config = dict(
    num_hidden_layers=12,
    hidden_size=768,
    num_attention_heads=6,
    num_key_value_heads=2,
    head_dim=128,
    intermediate_size=3072,
    vocab_size=10049,
    hidden_act='squared_relu',
    norm='layernorm',
    norm_place='post',
    norm_eps=1e-06,
    positions='learned+rope',
    rope_theta=1020.0,
    rope_fraction=0.5,
    qk_norm=True,
    attn_scale=0.0884,
    bias='none',
    tie_word_embeddings=True,
    parallel_block=False,
    extras=['capped logits'],
    init='normal',
    init_std_qkv=0.0163,
    init_std_o=0.0,
    init_std_up=0.0163,
    init_std_down=0.0,
    optimizer='adamw',
    learning_rate=0.000256,
    beta1=0.9,
    beta2=0.95,
    weight_decay=0.54,
    lr_head=0.0149,
    max_grad_norm=1.0,
    warmup_steps=539,
    schedule='cos',
    final_lr_fraction=0.0,
    batch_tokens=131072,
    max_seq_len=2048,
    doc_mask=True,
    train_tokens=935100000,
    max_steps=7135,
    dataset='wikipedia_en',
)
Each number is 500 + 25 x the weight over its row's rms, rounded and kept within 0 to 999. Layers, rows and columns count from 0. Numbers have three digits each. The size before them is the row's rms in percent of the matrix's.

# layer 9 attention output (transposed), 768x768, rms 0.0107, rows 16-85,143-213,271-341, columns 384-431
105:484531500484507490471506497505506450471513492499529486489497512498482518523479516547461465472526543534490508543539481472516508501493526478496430
099:487520499495512477513455490480513520547500473511527498526498530519474489524476477551478551479507518475542498512493502527506548466546518479463502
108:518480498489473481488516492509468506503428555499497460513514529487527519481494470459519523509494447508519529493513503480514487517512472492521541
087:489489486536483519555530515494504520520496519522486484494510499498539534485491511483505556506537486494533446443509473497464471457487516500495530
096:461484483491516532566522462503465512488505552507500481503461486489516524477492479504498494472513484531535482445492531523522491524505476508461518
101:521539495493509518524523493491499539518489512473538512456490553518446502540591501530531474543514498484523480476469506511529498502478563538517516
099:481469480498489502532511515477529524470452518492477517537481504453517490496544513523538481451532480480496530518527483535499512545492517502472508
128:473524523489484524454498534545536479513520533438492456496507446498487477503487524478555513490475474537488522489516543496492524527499444483535499
112:503515504521481504508495535481528506469533444525522521523520533488512505495521500542442509521485503511539473521462514554493471481518540538491472
079:487453496526500484500492541515466505504490488558516508580466500516487498488469482498492495544475456538512500520516513554461509496477484496484554
097:510481483515469493453520524456470519467455515521468499507498525510513517471518458503475443530460480512472546545499507497497477544458443519476446
099:474478469500501567510502454496470486522526457510507503448497535466534520515490483524488485520511505480508508493467510487512489492535548504525514
085:514517505508474483493523475535494461474529512459496497511494496495470524474495500483510501491459513483526463463493481504547503500509487491581487
093:515481509486527500510447537504506530531485497499495532514522515476462509515476446493466525524539486512533503480517483470509510489507516502460514
086:497505488494484507502547498537492500466520536493474490514515481497509534471486545509541479491484477491515479506471515524504542522503438487497552
104:519509509513476499521510503524511499457476520511504501520557486549494495497487510474502543464476485532454487462530532465486506479492493472508565
093:506489514512505479528539504522520492467492491498524443497478509464528529485510500477504490434501494511550518472497507493515491467485456481485502
102:501507510476511513491515487514516498479521507539494483499484476496520526490492527493487484525453516515508452492493530511518515499452497507457475
076:479526534459515467496492503511500526554492517470484485486453479503502498479509533502494530493499457495576472504494501524521540480514489534514497
100:479479508481486519531456504504471483473524517526519528479500517500478514472493480540476523520486548505521508486499489438490464490529564553511497
096:449483520545503484494469484524491482501497504493512462502522503502445476546521504439517503492518493460482505491505479524497510505529520489558552
112:475526517507470509497463514497493510504545488441465536460480477458483467493522524495527477524482485532490477533501477549467506493490491503508462
110:469473510500511509478500514517507469512514535454485542504483486504473507521494472490498483487537467504533546519481506478465501521490510530521492
093:504526491514526485490511503527469479492509482482500505502512510499523499470453519475492489486485516534533451483504499529517495526522477503517469
084:494523533486528494492459514456518530556495510516521527449477499494491505502509514502488519492524542478491510510492509494500494512501499504516454
105:540519492512530467490477480489490493467520428519501503484505542482506520496515472519463484499497507507512484426535484503519477487536550518461487
095:551516471485539481489535530507499488479476464502514478524528540490502509546476500476477519521495456509519446474521538559471528483533489445480577
093:519505494441533530470511477520453468523532494512555519507528490523554563490461490490499530478550540483533482461487480479481469477518483506474515
099:519514528487487516556459505509496507471515449522490506500466482465510511492502530507474478515484521480490486538498487518501493496487484480482538
094:505517456510508474490490466512496504453511493478526470492488517501520487541500495499473509452457509495485499519568503530478551489523544509490471
101:492521511462484476480515521518514478540444508442495455493484506474512484464502496529528536519511442538514516525507521506484527491518527493478489
092:475520489499501460520511517500544517560482538471543523480451506477463501526531531536499512508545485469510524526508503466500503459531541525488511
095:513538503495509534489527511524503516541488487472452479523485483504520492513511529446526464527469459444506486543486507554516488495510486504510497
095:496507477500568504526503512505513495509491533478541508519456522474478479500525517516480532491557481470518538509521480475472551529507524474496521
106:513470470476478534491482522509472508484505536519480539424530494438478495524471477514506555484551505519476477486516453480442508488497521508515545
096:491492530535508476537569510514516506509453532487451476526499488509514489493499469491509487477496459484548477490515511516522487507511530511529498
103:472476553495487492527487474452508540500497529500518519465500474538491520518480525528508506514488528492527491484509512500475477497510522539501487
101:469528509529484527506541469479541491518519451445494512463445504489487535521504527486513493495530507501477533533483509492496463479510521521537442
102:521501514533480490463503535493527489468521473494454504498531489530494471529497511494522486519463485503515493479504510542504477540491507547463490
094:531504488488454493522483477462507507429472512494507519479482489462465470550564478487522463477502476516471525507535454525518531503510535575526551
078:505498502500519478502491464526495520499487514506494503521478511516519492451497487478499533508464502534509487534512510503489550513504472505448505
090:543512495459491516484487506476505506551478494521546491510565552508508504504504503488487488507488502504472520505486509518490530551484436527431491
097:475490512495489446487486461511516495528450540459471462445479510486469470473518515458550477498514521485480507505463485501527515527533491467530477
100:487487488504493496458459492509487495534559520553500488525503517485531538499476519490487506492534485543487470513536513539480533492495471498470488
091:516493490509477566505492513506469477501491549517479464499506508501499510442547473561527471514500515502493535519486496513498481517448510518490525
099:513482510495499519518521522522511518512475572485468469525464476480535514460537496502524477487520480461499521554492523461484501525493462534531514
092:486565512492521481535491486510466514520534526526487570517495467517537518491491474543498527507487508501502465514469473509473525501538505517484516
090:431525487522483508501548483504506514470468503497521465547473439517500498477547492493517498505460503523501569474522516499542487479486507532509495
096:525458526490504502469512484481468470541496479510498535508497560497548479515481543478514480503490521453487485509487485513512491467510510507559469
105:478561491499461530521479544537518487533507485536537511499477497454468504513518476500494473499512515498480486521476518495502481509476521550457483
097:489487483544523483524504473481555501530464492492482468477469522482514495530514504475493490532528491487482500505516508484481509507513495505494514
094:470511555482516527473478486528502514498532491497504504499503491458508506499480510527443524548471479493509456537496497489483517502474458524431473
086:502496491496520501479490506488508478467525485502486515553530536484496497500486486493483450515549530495438540488498520459504473482478505513468483
094:510471498557485479437517482525486465456506477508522516549520534513504529460458473507444449508514499537493564506476512543527484493467474482518441
095:524476496532523526502535490486497515507489497515518530449457499499529524474491512480459489516476510487511496457512513481493445509493500515558487
102:533487462491506514512501521511476470459511495522508508551502526523467482541447461469494469522469470508529510546545525555454536487521494508485546
094:477555504450512494538494480527511535508523481537483510529524474509459509503524530452490503509476476533512528542505495513526524485487484507472531
091:528479538480498514492543473521506519509449525478508493497513484508483459490491518510499521547529484465539515494511478459518502512522488537545494
087:470488514467469496517537511519520491502526534510492508527515448509492486522516521519515500485508464521552502491524506480486509508477504533543521
099:503478494545506485534528495468483487486490488540510514490523539493525479476518502514470490508494536513531511475502491524544457511487542489482488
096:480463534519495480478451459513507525488521511467508476488556485529477504516509519499542537470491504480501495500494492475500518504508517515526538
089:534482520520500542538506461516512524488484484553513493521517540506516493496490494488467508497474475493467490500509499519518524473458479562501524
100:462533491513504515556532519462455462463518486530540544481433485490509498493497512510497465468507536519521475472534508505514458494481568498487502
092:488519528510516466500563530511555459500499535427503459506538506502460494502483531518522500495504491485491515508473489511482519515532497508556490
098:485492517497464502464519519499495480508508516483488509492514498525502537463465501540522514494473502474509504452450479485480477508469494526529465
094:498491521502491469533470487504530512506519512504503513486528461521490478467507508480541536485500494494496480436488481484502499480546513516517564
091:517489475558473503453495503500507460506542501492422531510515497514474494503476478525514468494500478525435491575484493500518513490482481556547470
101:500492513511443456477492487522493509459524513484517502507559506530464522507490516477503500483487520578501514510518476492537495524517467488455478
102:500463509530510508495511500484470510471516544500496537475520469479490515518539490490538489543522447465523511460486482470514509508499514509557515
101:536505498500525471531506498511465515496495535541531511498535463492524513497493505460521547493512544526501508431520488473474478523543539438493533
116:480476481497533480519483475483449524462487469476472503475518503512498580534486535501526487519551522498458480476531486462482484510461494504516478
111:501527514536485474485503493517474435501486511519473498512484502521467503516478486503496430472515512486479552514494461469523534487438463481544441
099:450513525532492459478463471520505504506494544470525480533461457511474513495472466546538519503492508477558544475488482501536520482500519499501507
100:484481468492525499524520521495490513485462505537493468484526520440500503489516493467525501517519487501554459498500488532524481529518489516486524
105:521547470556456485500495508508508474538515481482502518525528527502498481552486483472494542475532467515456495513480539557424456483477513524479544
103:470491468499512504509528484518481528503492530494513484493483486479528499506499499514503456471471499472515489494563527524546490514525525494513514
103:525536472508478536492506495484514503545492478518512507475498507521476478505529525519520490516538492513454527549473529501563485507517522526512499
109:440478455473508516513501487501528516474517501494508524547482513444541504497533471510545480484501513489490476483522521506472462537509470477462505
109:524515535455497525512514489510497495490513512524513478463466473480491559482516503511506476532482489522497509493502523445502524522496491527521430
101:468494496507519483508482536500532510486475444482479496530522520508498519523516510504481508509455467523543505524493534509501498474470545553533508
102:534460564472452507531516515475465503556474503537509472518512504533476521457477494531493501511467498537524498511514466510482472476480492475493524
105:446502520510446562500529503454442516487518533461485471471515498532531487483525455501500501498452479535497534544533494504483444520533498479454499
109:523492481534489520453475485557514487541576477538490497470541519522542479509520539450556490473486493497509512539443582474526528518534491541543487
094:493495493502555487489513484510540475512513529472482524471462504488521541497475507496506502518472507510546457482492476521506519471484528526493501
102:455551522498541479524475491510518516508486504483518520530531522513513468551467498461528523498530507498519489470517498477515482519525520562487490
092:525546477518484462512504498503518514495480502501499479525532492489494507470473509446510462473492520472498534478457531503535515515499496519472549
098:499510551511483474523514549529487484467479518509489529509500476535476533494499514498529495500467486504452498528483500513469557490509528504527541
114:469503507530495502544533482524490516482497493486515509483438504474511522525524445487481478497493548477536464483520487528513520450497512487519530
111:505495495494504530496514496490467538474467508516496438469505489518447546509480541527525486497467523561468513491510492486466495493427491488492476
090:481507525496509466512509457509523510478501517475528497465467460500504466494502514502530525463514481487571503494522506522519493493491529503511487
107:462477486488487486507496545499456513472499544528486500502500543532518544490500531505486514515483530498520517519528500480497487471525496505511510
100:473557461554487488478486450507548499525573483493546476481510521508498472537550493448468539466566513514504471492545509545528493497537496447506505
111:473504501517497477514480484539491444470551509486541524480448497492476482474501517482526515548503502485533511512499438521506494465497504510460481
092:502511465518534511478491515532536497506488482510503500493502498464534537481509510510497515500588507463472521534530517481482504516558495506548501
101:519457501483539491546489458449467504486440505466512490472505507488499545452467532496494494503498533510509463467520447490497493505464504538516517
096:474556519506523521508493478539512517534539483503533493530515473537508475501504522472481532463552513432446566504516543458500492559497474521517486
096:522514481533501518476480455519508498496562492450490525514517525482538512520501509511516502476491470546501509465510516498527497480463536521491493
089:532479487500536507472521561506495499496467474520474476494478499476471543503465511468504519555467456525480500493493508505477533494476480513525528
093:475497469471567495482533515519473515506507519503506518505472520511555513510457499490498497477512467517527476486527493471512489465549483530436516
098:460499503485513489514480516483478520452491509501491501468469496486499490478486515495520490461502522456489530443457476518506471448435487431529505
108:490448514498547513482487536525482465437482506488448500518506484503510543488487510507480494481453487504466511469527506477518536500498489512499461
106:486517516477507495511518480526514499509476512482520478493487473413507495475517498510491508528528515515518511528500504509505532537502524517466496
105:481552486516479462499539505522523510574521495474555539506480491501538498535513492511487522504507516495507513542517518510498495489565511481466484
112:523561507533464520505509491513518508534530506485533491521530495535531457529483510417503517515491476491520501513495527525501502512485530520489492
102:526504490524541487498501519477515489494501503536501467516486506510455497477518495531490489490548495469495488518490520460503553524548431464524487
101:471493454498466503507521509534507467515542536511511527523504504518539489531434505499491537499532500493489465511491493526459472528511485527493536
100:487518482569504505500505505500515542500530471520467471527531510488490508513523474496465511455492477493482492532520512505517474515513533450530560
111:503507546486473518488536469503520483493494524518513501522535533547511526494487519545500501468486509503467537510507536533471451488505514518463537
094:538524503487471505455533443502574487514524438463503527448530515484498493513520526482539526485510534482462520552478491479486481487520526510498469
109:512513509492487541498496513486465517478457477490464464528491534483494506520500505506468497520533504490523509464511510528495483488456507542483536
094:492505491521479504478487524493530474454481433492474490504500547477488453546543518447470473483483488513470472482489471505539503561507472508542494
098:524466534510486497509470521493476528477474533534454495488520457536491508467509512530537491461469500492482512471465508497515511476443511477538480
103:502473476447478527538490499503486519567469497471542483498537528469464482476514469476527493491482502518510493471510489502504575471491441474508479
086:453514473522524486502508497498555458492523475515504476486463526500513450498544548459537534465542505453499474486509480507518520538559479439536473
109:474487517474454494502514506472507496531522511479502474493445504510501527505488519468483540514515510511495476459558476481489535501509500516501468
116:524503460481490546487464516481451528502485554515466498461510540498515507475527465531494466499501513523473519525515478525512494479497487484501495
103:532533512542502499537531495510492513493508552527521494527470489512518517491521476504512493490506547469488498518499509459476502529487469490509449
110:491558513501511473491473520520458503480543502538487495501486444533489473483489510550528510450474473462506543529491547482509510486522489512497482
111:493495450522477500482564449496519537487480494504494502504477495492516515498556488515444478521469520491472544474566522541503495478515502440508482
096:524450491449510514518508525512507453515536536517492512481538523496515490490439535494522537517510504508499467512497489511522505524449448518514497
103:447547494465486510492472499493486519508449497488509483508481484481485540546537511485499484531546526468482516469479486501525501447467554535490454
102:536552462566485495466539532487551476541514467544480491503492536492534475516523518500511484481502481527456532549470527533489502510503487459518506
102:493489509501488528482486504492492520495479485497499545492537517496464486522470500524459535499491493513432517528461523484479468484443453480474504
096:491507510517485526492494482480489536529488556476468478502524460462489534476531472467532504526493534487506555473524486438529498469489491468502471
098:458480499529484506503489511484497507485490491507469443474460523475519488515490427560479476520484475499493487524501499518497516495511477469543492
096:546517481545492481474561449500550491489493475520511483466538507515492458499491536470507520505475518463513477527470531496508483529512515525471490
095:516508512491505528536515487485465493488473560492490526505539504513504520513445476518513498554476521506504522485531470495466531452506515484469478
106:467556517502490497516509477485520525503486506507516512490479473487495487525497492491485515545501503468550506502527439524543503451518551502467507
094:572494505520501532506543518550552506541528462539520509495527527515524475518467516481465511508477512469482429520481528481480520546522464483548475
088:490515509489482530523516444459496474483498532519495532486495472472475513470521514503463485469574532495505535507529502488475510502462528492516550
107:511483500492482492523460480459483465492487481485509497541574567495482502483536491502490472508506519493473510515507481527495471482510470473495563
106:492558543498504481502497486531546506542548529475528540495530498527519492518549513522542517454501526511520477515460550503508525514483512516503522
094:566493518502482547484457517505470511503499492545469503489568502572493525509498508498500496518459484497461464524501498497524465498479496552506517
090:481488500500476472513518524481441504493507506515516505559475511518501519483480512506512486488484524490513518503488459505484478496490532523452512
099:543545479517509469501537507491541484499515514477500499530513486460498531483523488490478476475492494496479474505490516497509500522494499482492500
086:495497494477490487495471494486495509464483490477461528499504499541457541474487476533527499483466492458494496494491507530520499496487505520503518
108:493531490516504434516480473518527500482530468515520563553474507502489484530500490489470513478476515501477513518487540547518511468551517479526525
101:497456506526504520522482497488508483453503496534486476513489512540509548516505469508467475486520540494509515497501492467519500472458508521582523
107:557490526474497488510509528484502528518470494502520505494550569491503491499488458513494453477468508494480477488473500493514494481487485481497468
108:505523484539497500488520461461525526511509504501526483501520498511486449554518475501454493534509462500488488557488533485514460540540492506476534
093:543488509471518490517534504519455497547485529489492531520510491454512517471505490487486524501537496508478492477512532519467500496552497489497499
108:450521486488491494524473469497495515536523523490463484483490494514499481528509511496478475465511477498514467479517479429476533529513504526511500
106:504512473503469487492514469536485473510495512551496505501524494479452501524482532551517466468481508536489506544527508520505541515495512462498434
098:502490459511494455488434493484475533516475502486526503511525500477463518508507466527561496482525543526541500500490459498533561508496502502480512
096:477514497478496523548514511475491467494432524522511451521479534477527522489464497488474522560511466455493500521493482501536460525495476530505503
114:530456499556470474509451479502551464495509454481478476516530475537515540502520522499505523444515439483492493492504509498459476460499544479516533
107:476527512509506514521518495500483523515499534474505431494458474513500534524504496500519499498507484509578474489528522521542483498499470497504534
096:503501506527516520517504490499512504518512508484545504468496485491488514482553493535500481517503537477507460488480496500552469466480535481498510
105:494471500484527491489459512480529492490473433505465450533495479520486509483530535465522491435486510484528515462518507498471501516485477504507501
105:499530494513507528499528534537537455523515504487522543476505512490464502507504502520479513512509522541498535467482544448524483516484480522533442
112:485484521558485492505492506505534498521517400532447485521540501521468477506546529472493533514465490517508495536496528511496496488489510516497490
100:471543488488505518510487525517477499505472532509519512509469516508491509512474439498501471557523468565514510526493515504483483493475459549502514
096:488518520482508503486515539486492483476462528502514515484461536507547513467470478492489476544503479513487531508514509533493426507488502495477515
112:523485475502479502518477436474487497479558467517499467441525529479516524569510494498508519492509506472482496518481512530519515494511504458513528
091:489481525485528493506510491537541507464503495435485509500460464489517524488472499484537529549484501493522474470526454513527497485510519489506492
100:525501532478504516480453480515516501532503484498493512503524503504486472539504470493506478485523498501520516513504500477492506481520519539495491
112:521485478503484497493538487525488500507505495521463484538518478529481526477485504540504465457488494472502496498510536556530520466489464492492518
121:517531503523470467532499510539511485506446524535522509517509475518511515494493521517510535497484512507471479476510451459498524494514526498544524
124:478526464513531444531503506467512480499463494458550474520468496521510525492521500461467513495503495466553480466464480465499516446494542537525547
091:494526500524487496502551483506520485504550490522481427487469484543512506499476485507507504500482477509499460468524513518495506532463507485482477
106:488499502489513483484481497488471531521510529460481487473480464530528516512517488529545465505505518510586452491512468502502540502498507527517513
113:500512498455496488502479547535457512466499554535502526454483511486512503477512488527521484578485501512551537513523480469490457497521497521489490
110:476474486516533482527471484471551507461513481444515490515514516468478494536512459474488493494534510457491479482503475493516509488537513506508559
099:475528505491506489519477469497493486529527509498493546491479496475491484486503508483511460544537509546513494518503438487462513486500476485491469
107:495483511510520538486510509510511482498505511453492525489510496477468521497530489512459478525566487503547476532477506470465493490549483519506497
102:501514468459497502513534482480474514527496524489497504468494518505526532479469501486455495499509507522531461485492526524511516517476475516471450
089:515486541485518533467530479491497511553533483531469485450523499487511494497506536531479517470494538477459518518479537484483486521495482508496461
109:499512489505511461505442501499513504459525457455511521524497514489486511503514490476490495522457519503507456441490454536518520499495563487484511
100:533489478545528487497489537487495470496515433473508490507520526503474506531510518475489540512521474524508478486506507536491535497496496467497520
099:494456516474545478470504506544485506486506490474493492522488468505529500466494516537490548479517494509546476471522502521533476493551506497439486
083:469538483488514456557469499507470526486533508500477474532473422480505494459506508483533499522479508449485470499488479524488546516460493442512557
102:490502497479496511504479477493468524501500492516490503476500486486510488519523512496491558456451518515510510509534514508512576529491507499500481
088:488529528499471533495466522484468470531473470462522457491505517482468544478494520557508507531518492577512522531531483499530510528517501541505489
110:499491480494534500475479497482511537500493493439500475469513507517487504530557519505502491447489494483508496522518528488526498485519497531490551
110:523486511511497511482511486448517517504525483478486497476503524503551500551506492488476508488485509461496484498498506545519502499469531511520520
112:502493462527546500501503488497494483502532505532514491500487503478427483513519518512480522464532498509512510514483524460478532522512490473499500
102:478501482477494530521482486538483461496532510520509515449524487470500480512505492493499552481526499513509487478531472458452496526520545511518563
093:486501520526504512525523550500495502467469532449491439538512534508480540494481487493522473490500455459502463507494486493540449485499495473512529
118:516483535456466467522538487488513493497501562507502536487507494515543505486479507542544496482476499484495515515522509524493469503456458511449498
103:515498496509473502512554452460497492497513492464529497445484533452510516511487507527527500504520513501458481522480510512496461507526503487509489
109:478477518480515493504495524513514521496471479468466487534536488508480465479503507447491470509468505503503468475520511504462510512494511505458513
116:486507496509506508530477507467486480482470492534494500503513482479488456492544519425495524516478485493468540502500463501502495509480499509530503
091:463491468485503482535480494518484498533508534510503524544455469518503493465490496517494520525491518517516484513490509537476544489491463473476470
100:500530450484506502501523485522504478549471467524530465526529501520478481470507498468462515505478506502502496470490547493486533538505468534486507
094:477481527486501491497483465477530516486494511476456468478513547482485478542490518465565484521506502458498505514502497499494487528506477493495484
099:467503507494511530497479504494504497561539523529505483514455486472523512510470510449496514482550512540529513513543528524472544520522501517498478
092:480532473471514506521475529523480504516502549526487481541472447526507524463532488500525467507499495486534518489492502508496481519468496504509491
103:506522478502511516537518491479481523511521539502523464525459508504514547501534469505495496457517530488494494506490517445477465492494478558541484
102:495513490495500499519495522510468530501521536525475522493518493494478513480490498550511494498477495548499471528489504504489495519543483485482468
104:480539469528498489492543505497485510478484495504529498524516491535510510481523483500475519523501470502535570478528499495520451448470465546475474
107:484463479464510550521520497448488484497490510494488484546487542494545529525504519488538454531501529470489495524494506525535496535494503510531489
123:484545483514471488475501512552494509519536481526497484478501459489466485510539476524485466474481488529509491460494512521503494498502508531472488
110:509468505513492512492507480475512496471517516471513464486459494488542511544487499492491516493532511451474484493526531523515504469503479461488525
095:476455518501516525492505481530480504527526515500507512492531500504530479488498501536471516537518459506510518527520502507472558498490451496481484
117:510532458483518493494504506508503544515488533500495497553481497469500522460510486448474460528522515511468520486487524472513492491505501531506493
092:470485495585512492494540510493496494494476487540501492540499519510511494488494485499451462502501511521510548482493526539505498482487491505519476
086:519468496538491531499559465465542494471484500477517526471488522478512507479492526516448506510476542464446475511496515518521456505508483472503501
102:512491508505511516504479511502477483483509531512525512528507527466444480532477481516512433514458512508508501530510497510488492490519524514501511
101:481552496474482470503465508526526510561505507527513544487491469517490481524517510493512507528522545520539510497518436506522517496485498538501512
106:529477536523498561481539488478531500465487465476506486474538555519508475552476514489486518502513473477495526537508501509516479502497479528505484
095:510494498482478481519473509514507503511529513511485522491497466504486530503537476555517439500522495512514482501493489463477471487483513502521525
101:474504499529506488537507498493488464473508501509475494539519524501517516467521505456488458510486515498487503480469479486476483483472500459510536
116:502470544498526494485461477477529554481523470469465516502539463509507501538526509495543550472479491488497506486471493497516498491478519491512527
102:479511515502499544525501488505510528527508544490527489520512501517518482521511493465506566504522498456469501495493493509513525490486469542510515
105:497523467490471451518554539492473470452488527483525491448451512485504497482494498508542519476478482524509492507513496473506469526504553469492521
093:519491523504525529512533515516541496485478481444493487525530532486440520494487517505471463501485514481476466505464507484531508483538488505536496
095:496514499491472483516526492514480518527487498500487517498515517497488547444474480550507498543493483517507483494463466477458455490510471513480489
099:520493491505512473502419463485512470489499444495489546538539481527480500479552485500518526481468506497484486473471472488499534444514545504505550
103:469504497492456518478534520496513502517520589500487488495502512501523507494469497483503467487479527535499517533514539511518485497480461548509494
102:485492477523496497528525494496504511525510524484536528537522504520489495485487520491447504514509534494475534498522490480522488481493464505493447
108:513491528544484515492540487474526503504466519491492531493535543531501519503525467519454454508499476473497509509518512448548471465487503545518570
111:515524503487552505529502487519491502518475502516492522519512484514522502474532504464479539482528495490486520469491485467481488472520517471507510
# layer 9 attention value, 256x768, rms 0.0159, rows 16-85, columns 384-431
102:512460492555488517513510497486514479475490509497515492533547564517508473492502404521512472512527488502441520508526499474476501539474502489481474
099:475554446532541435507476441534534500542508503484547491522507491448502483503501498508497504488537524513494500496529526501536489513534558473472487
098:478487510476499460505497578497478463513495507481422492483541513528486516456480487457493503532537518535548437449485469496505454462481501500495518
098:519494526520525499549531514478462464491530487504500506498533525498529513505486441504517483489474489521517483490487491505469508514500492488461527
096:504481498513489508547495576500437537489508493523542525491465464469468487537487542459469504495492519501524474501476503541493492498511502477484535
096:503482487507512518522524539499487490546545505503457497496505512509496512495516472505457491472491485527491530504531514547542517495507469500478452
098:455494506496492510459518491466517539465492482527530534504466490477507519475487543533511462512492485500519520485491529522494484457482491494534571
104:552532529455517487500472483526560522507500466513468528498484499503489510515509529480509513502485510496497517480495459487540500492485483511489467
098:498557477556541493490479482519510436536522429509498513503493531468491453539486536512537518516504470474514463507529465536465506500515510512490491
099:471530552473525461500479520528495527516455514489463518502471547500504539535538499500464489468530516471529468543489541495440506463477511552506519
099:477486550494454507500520505507523518514530515518445519496495450522508497513473527488506522499507493500493524534546475481517498528499490499501492
100:499454489533514502500500510484451489494531489512508491461527514510533483527504499519497478498496493507464497498471571513524488461541519522552482
093:479482472539557457521497491527475475529552501499528539505463468519482477501477515494530487532485544508486465443479464523517517458459526492491535
098:476553508469546480500508512497472482503478466536525502523545499498518498522471490520519481540525523517535493469537464482497490513492517481511548
099:472489515533524511465552486514471511459497523526512501513475463525479520476499493503510507518526538503519494485509522515474501535516504523513541
103:577505508545541470495505550524486508487561542519479502478504506528497485466507477496508522474494546541456486492531452472549533503507524487501468
100:476522513493512538496507499532502481497498514467492496558467511547497482487464468501489488531491537496508477465482523501489487486505494495461503
102:527521509488515499470499494500556514499543479489509494494501463455516527542470503501507514483496482509491448480545469465507518486491501525506522
093:476532483454493468540515501511459524483516517505521503487503510553531501583521543519509514476537524481466455494481474494508517488475510506503492
098:485525457486513530487541545504480519500524535480498498455502504475529489503493521522496505498507526470468509492468507501483496469491511508524498
098:456492543486527474496497528519507473481505529486449512465543488531508503550524519474497519474484502492533522463501515530548534464490552491490523
097:494507503509495496493481489512521495465530494456487538478439490469489482526511542513485526513498537480473500513507495502512503421500499534497531
099:502483503485514492524522496501511484462484507522487511478467452470532464549523472517497503514499537493446496482489533492479496504506504496530451
095:501478485459520535488474459511519525556490518485551485490450541472524516447503509506506538511493490510493447493516474499480472507489525501476493
091:534473497493487481511489466490477522527540470497501489478537505476488477474489527488516521524529503509481527502571490488487507498519497506458451
101:511517480516496517466478525491505479475490492484499500549572508486508528520504516573500484513462491501484506489482613425501509526511508484544500
094:513507497531504495475516533539499493524464501513467529486545519505483514485458495486504519525494509514526494483490503500466494470509525491492528
101:455455490519492505511481469503482489469506519462565495495516521524514504478515469526486471469520468464507459526446476515461494495540495459461526
097:494508525480517515494475507514524493496521498496504502508529509521477502460499487508480526508514499453489510485588491490527518501542494532535569
099:497442433505538521516459509514536513499509522460522487496518540523535487478476480503507470485492496491497525524511510476495510477514567476485511
101:518475483493482476469541503488469486464461508486487474514478517478477486473485488497500470524503518488568504471496474516465514538538517495509528
099:505487484489485516480520476498511492499493546501499515514460548565518502496483502497512452505498511508553500490486528506497494496516464460490485
102:492517517526507501514502507473492486523499490500483462506498464512520505505511534481522511502493557525530492505545430482498531485491545506507494
102:505504531472508522527522491512500489484508499489506495518526502476514471509482461548511488501500480491459492495466488512468531485542453512469461
098:498477528514506495472520491513490528485519486486504490477488480493499514458470482540491533542489474503509479517527512499506499504532506466498536
097:513510496456452490506516541545451550495471537471455516524484491523470470510464517448480458481476499499514505493527533502474481449512509521495497
099:539486499475525483485482505491496499482512484525519513488511493519511514476546470536468501494505498503516498498474554503499464498489507506482534
097:536478498497482475496529449508503495516519495483467496442505565476549489514523492489485472502435465495462537531466515499486519500526470565517451
096:497502469466521505481497500490526497501480485481532510507508470554513488534507503555509527470506492518489513476545440501515529463511495536509522
096:477510510515477472476504540497539503456518483517480516480488459467508487497463493516479462501523522508453471500510433484513470515485495505533508
098:525490450482515500490510453518516525479494540490495474488525494465502477506525487515513547489543473521479480513483519500525551506494467490545453
097:529548534483511520499474533509511487525499434499528480510498519490472519502509518449485499481535457496507520500507488520494513549497496501523508
093:531478490462462509491508505456502485524498503470497476483507538529518466507492546507502512468541494522516506491535515512451549505489457520506458
101:446480521477505524468519483487504484513504480471508494499496507519477499525477572530506534510523500475497500516505481516492458552511510483471460
097:462503515488497531534521580504535490476465527526531477522474479503494533509509485544467475523471477499530502520474500495511513512523503505509483
094:530468581485493529535473510535506512472506478519495502521446495515518491513500478456495477520525487505495500451479506517496486492527499518525482
100:535451469511504499504505482510467524476537533473533518506466500484525485535511517502533519496471433463493521503474495507517515459495509504536456
097:531503536494447527510532539499550482465490466520498465500500559518470499524479506494492487461511499473468542473434488483472472473486507486449449
098:467458475454508497466500519473513475515475513513522498523474546487473551467492503458527476488477540537489511489519522454538499467512514510503507
103:522528485514507556503456470481524481499494474488566476505501522466473506526462477502510522482495513478490489477505456501552503508477506470489460
100:487522530486505513490526557461441502504465493509449461440525525531510477503531485495487445551499488509546511528499511492492505516503491501492517
099:507486499515507490509520503515497499537501500480531530467500514497498510492504475524499526516526497465501482499494475504519503527488496491492538
096:497522481508496536462471504463542503498479513466556483533464516529462521508508517466496499542513527474497519470534491491466515508530507520547455
099:425429515564524534454484482535544489498492478482519470502503529504494513484512497506518525490480530494455505499521479471524470514485491488524479
090:509507540532521471500489480487487512475517489520508496440499515506490451506512507497500468537459513513502494534446477514505470480513522506542451
096:543458518487491513540499500486483527493449554484481536546470551496493505521525522498527474482472541511507485481518581557489514495515502516511501
093:461529513534518489460490487512531478524498506486475480516493517512482503544498525503489510488528519487513487484518437519549503519500513510467477
096:454466511468468494494527503509483513525448502515456490527470506497516502479472519536507467503478485490483502476475542495500493523498487512463477
097:506503505459492504482494508511481506500541549528499513462515530486510495514518454505484502491519484492497472435495448491484551522479479505529483
100:512502523492518479508515520499465492484496504476486501484483490496493497473502472506482553506472514499496532530493558463481547491488488518523500
100:494503488463470499469533490494535509507533493513468514503488478527478526502552457527516499444465533517540499451503531473543503491501524506484525
098:515485489461472520514510522500483498504535515516527492502511484565509505487536504494497481479543496521497486510480452466551485512506507545505491
098:465459507546528467500528489485462529472493502512491503501515494529485499479474476510509475484434519468507567539491482517513487447506525514536536
098:603539503483490464518500475498484501484475548501470491521458510540504501488502531483501496509497461476496523460511546499482552535486514490543485
092:565486491487497518492478474541551488470491485448515526497520510529517531508468453519516530459487443465483499505493526541532494457509473515537459
100:540567501496430477517492518485521513507468488470500473525502498501467488557512504515566488488480469505439499504480500498500498461469505487501500
100:479493471483530535493477495522530515455499491517563466502461465503500513503486463468496514551520480529497487487503510484514424510485514512519497
100:509540490489537496493495541488500521488462499493491521509483525504479491452528471511476477475539506485510502471444531483555493541509515503511480
104:491501529540505503476493563527495507528485484526477502477483501486503508554497494493498508485478461498462551514470492502471471492509517526519514
096:568487524534509528478537528478492474483486490490500497541498504476478493431493507488528541469520444485468517482473513456461465484492495473526478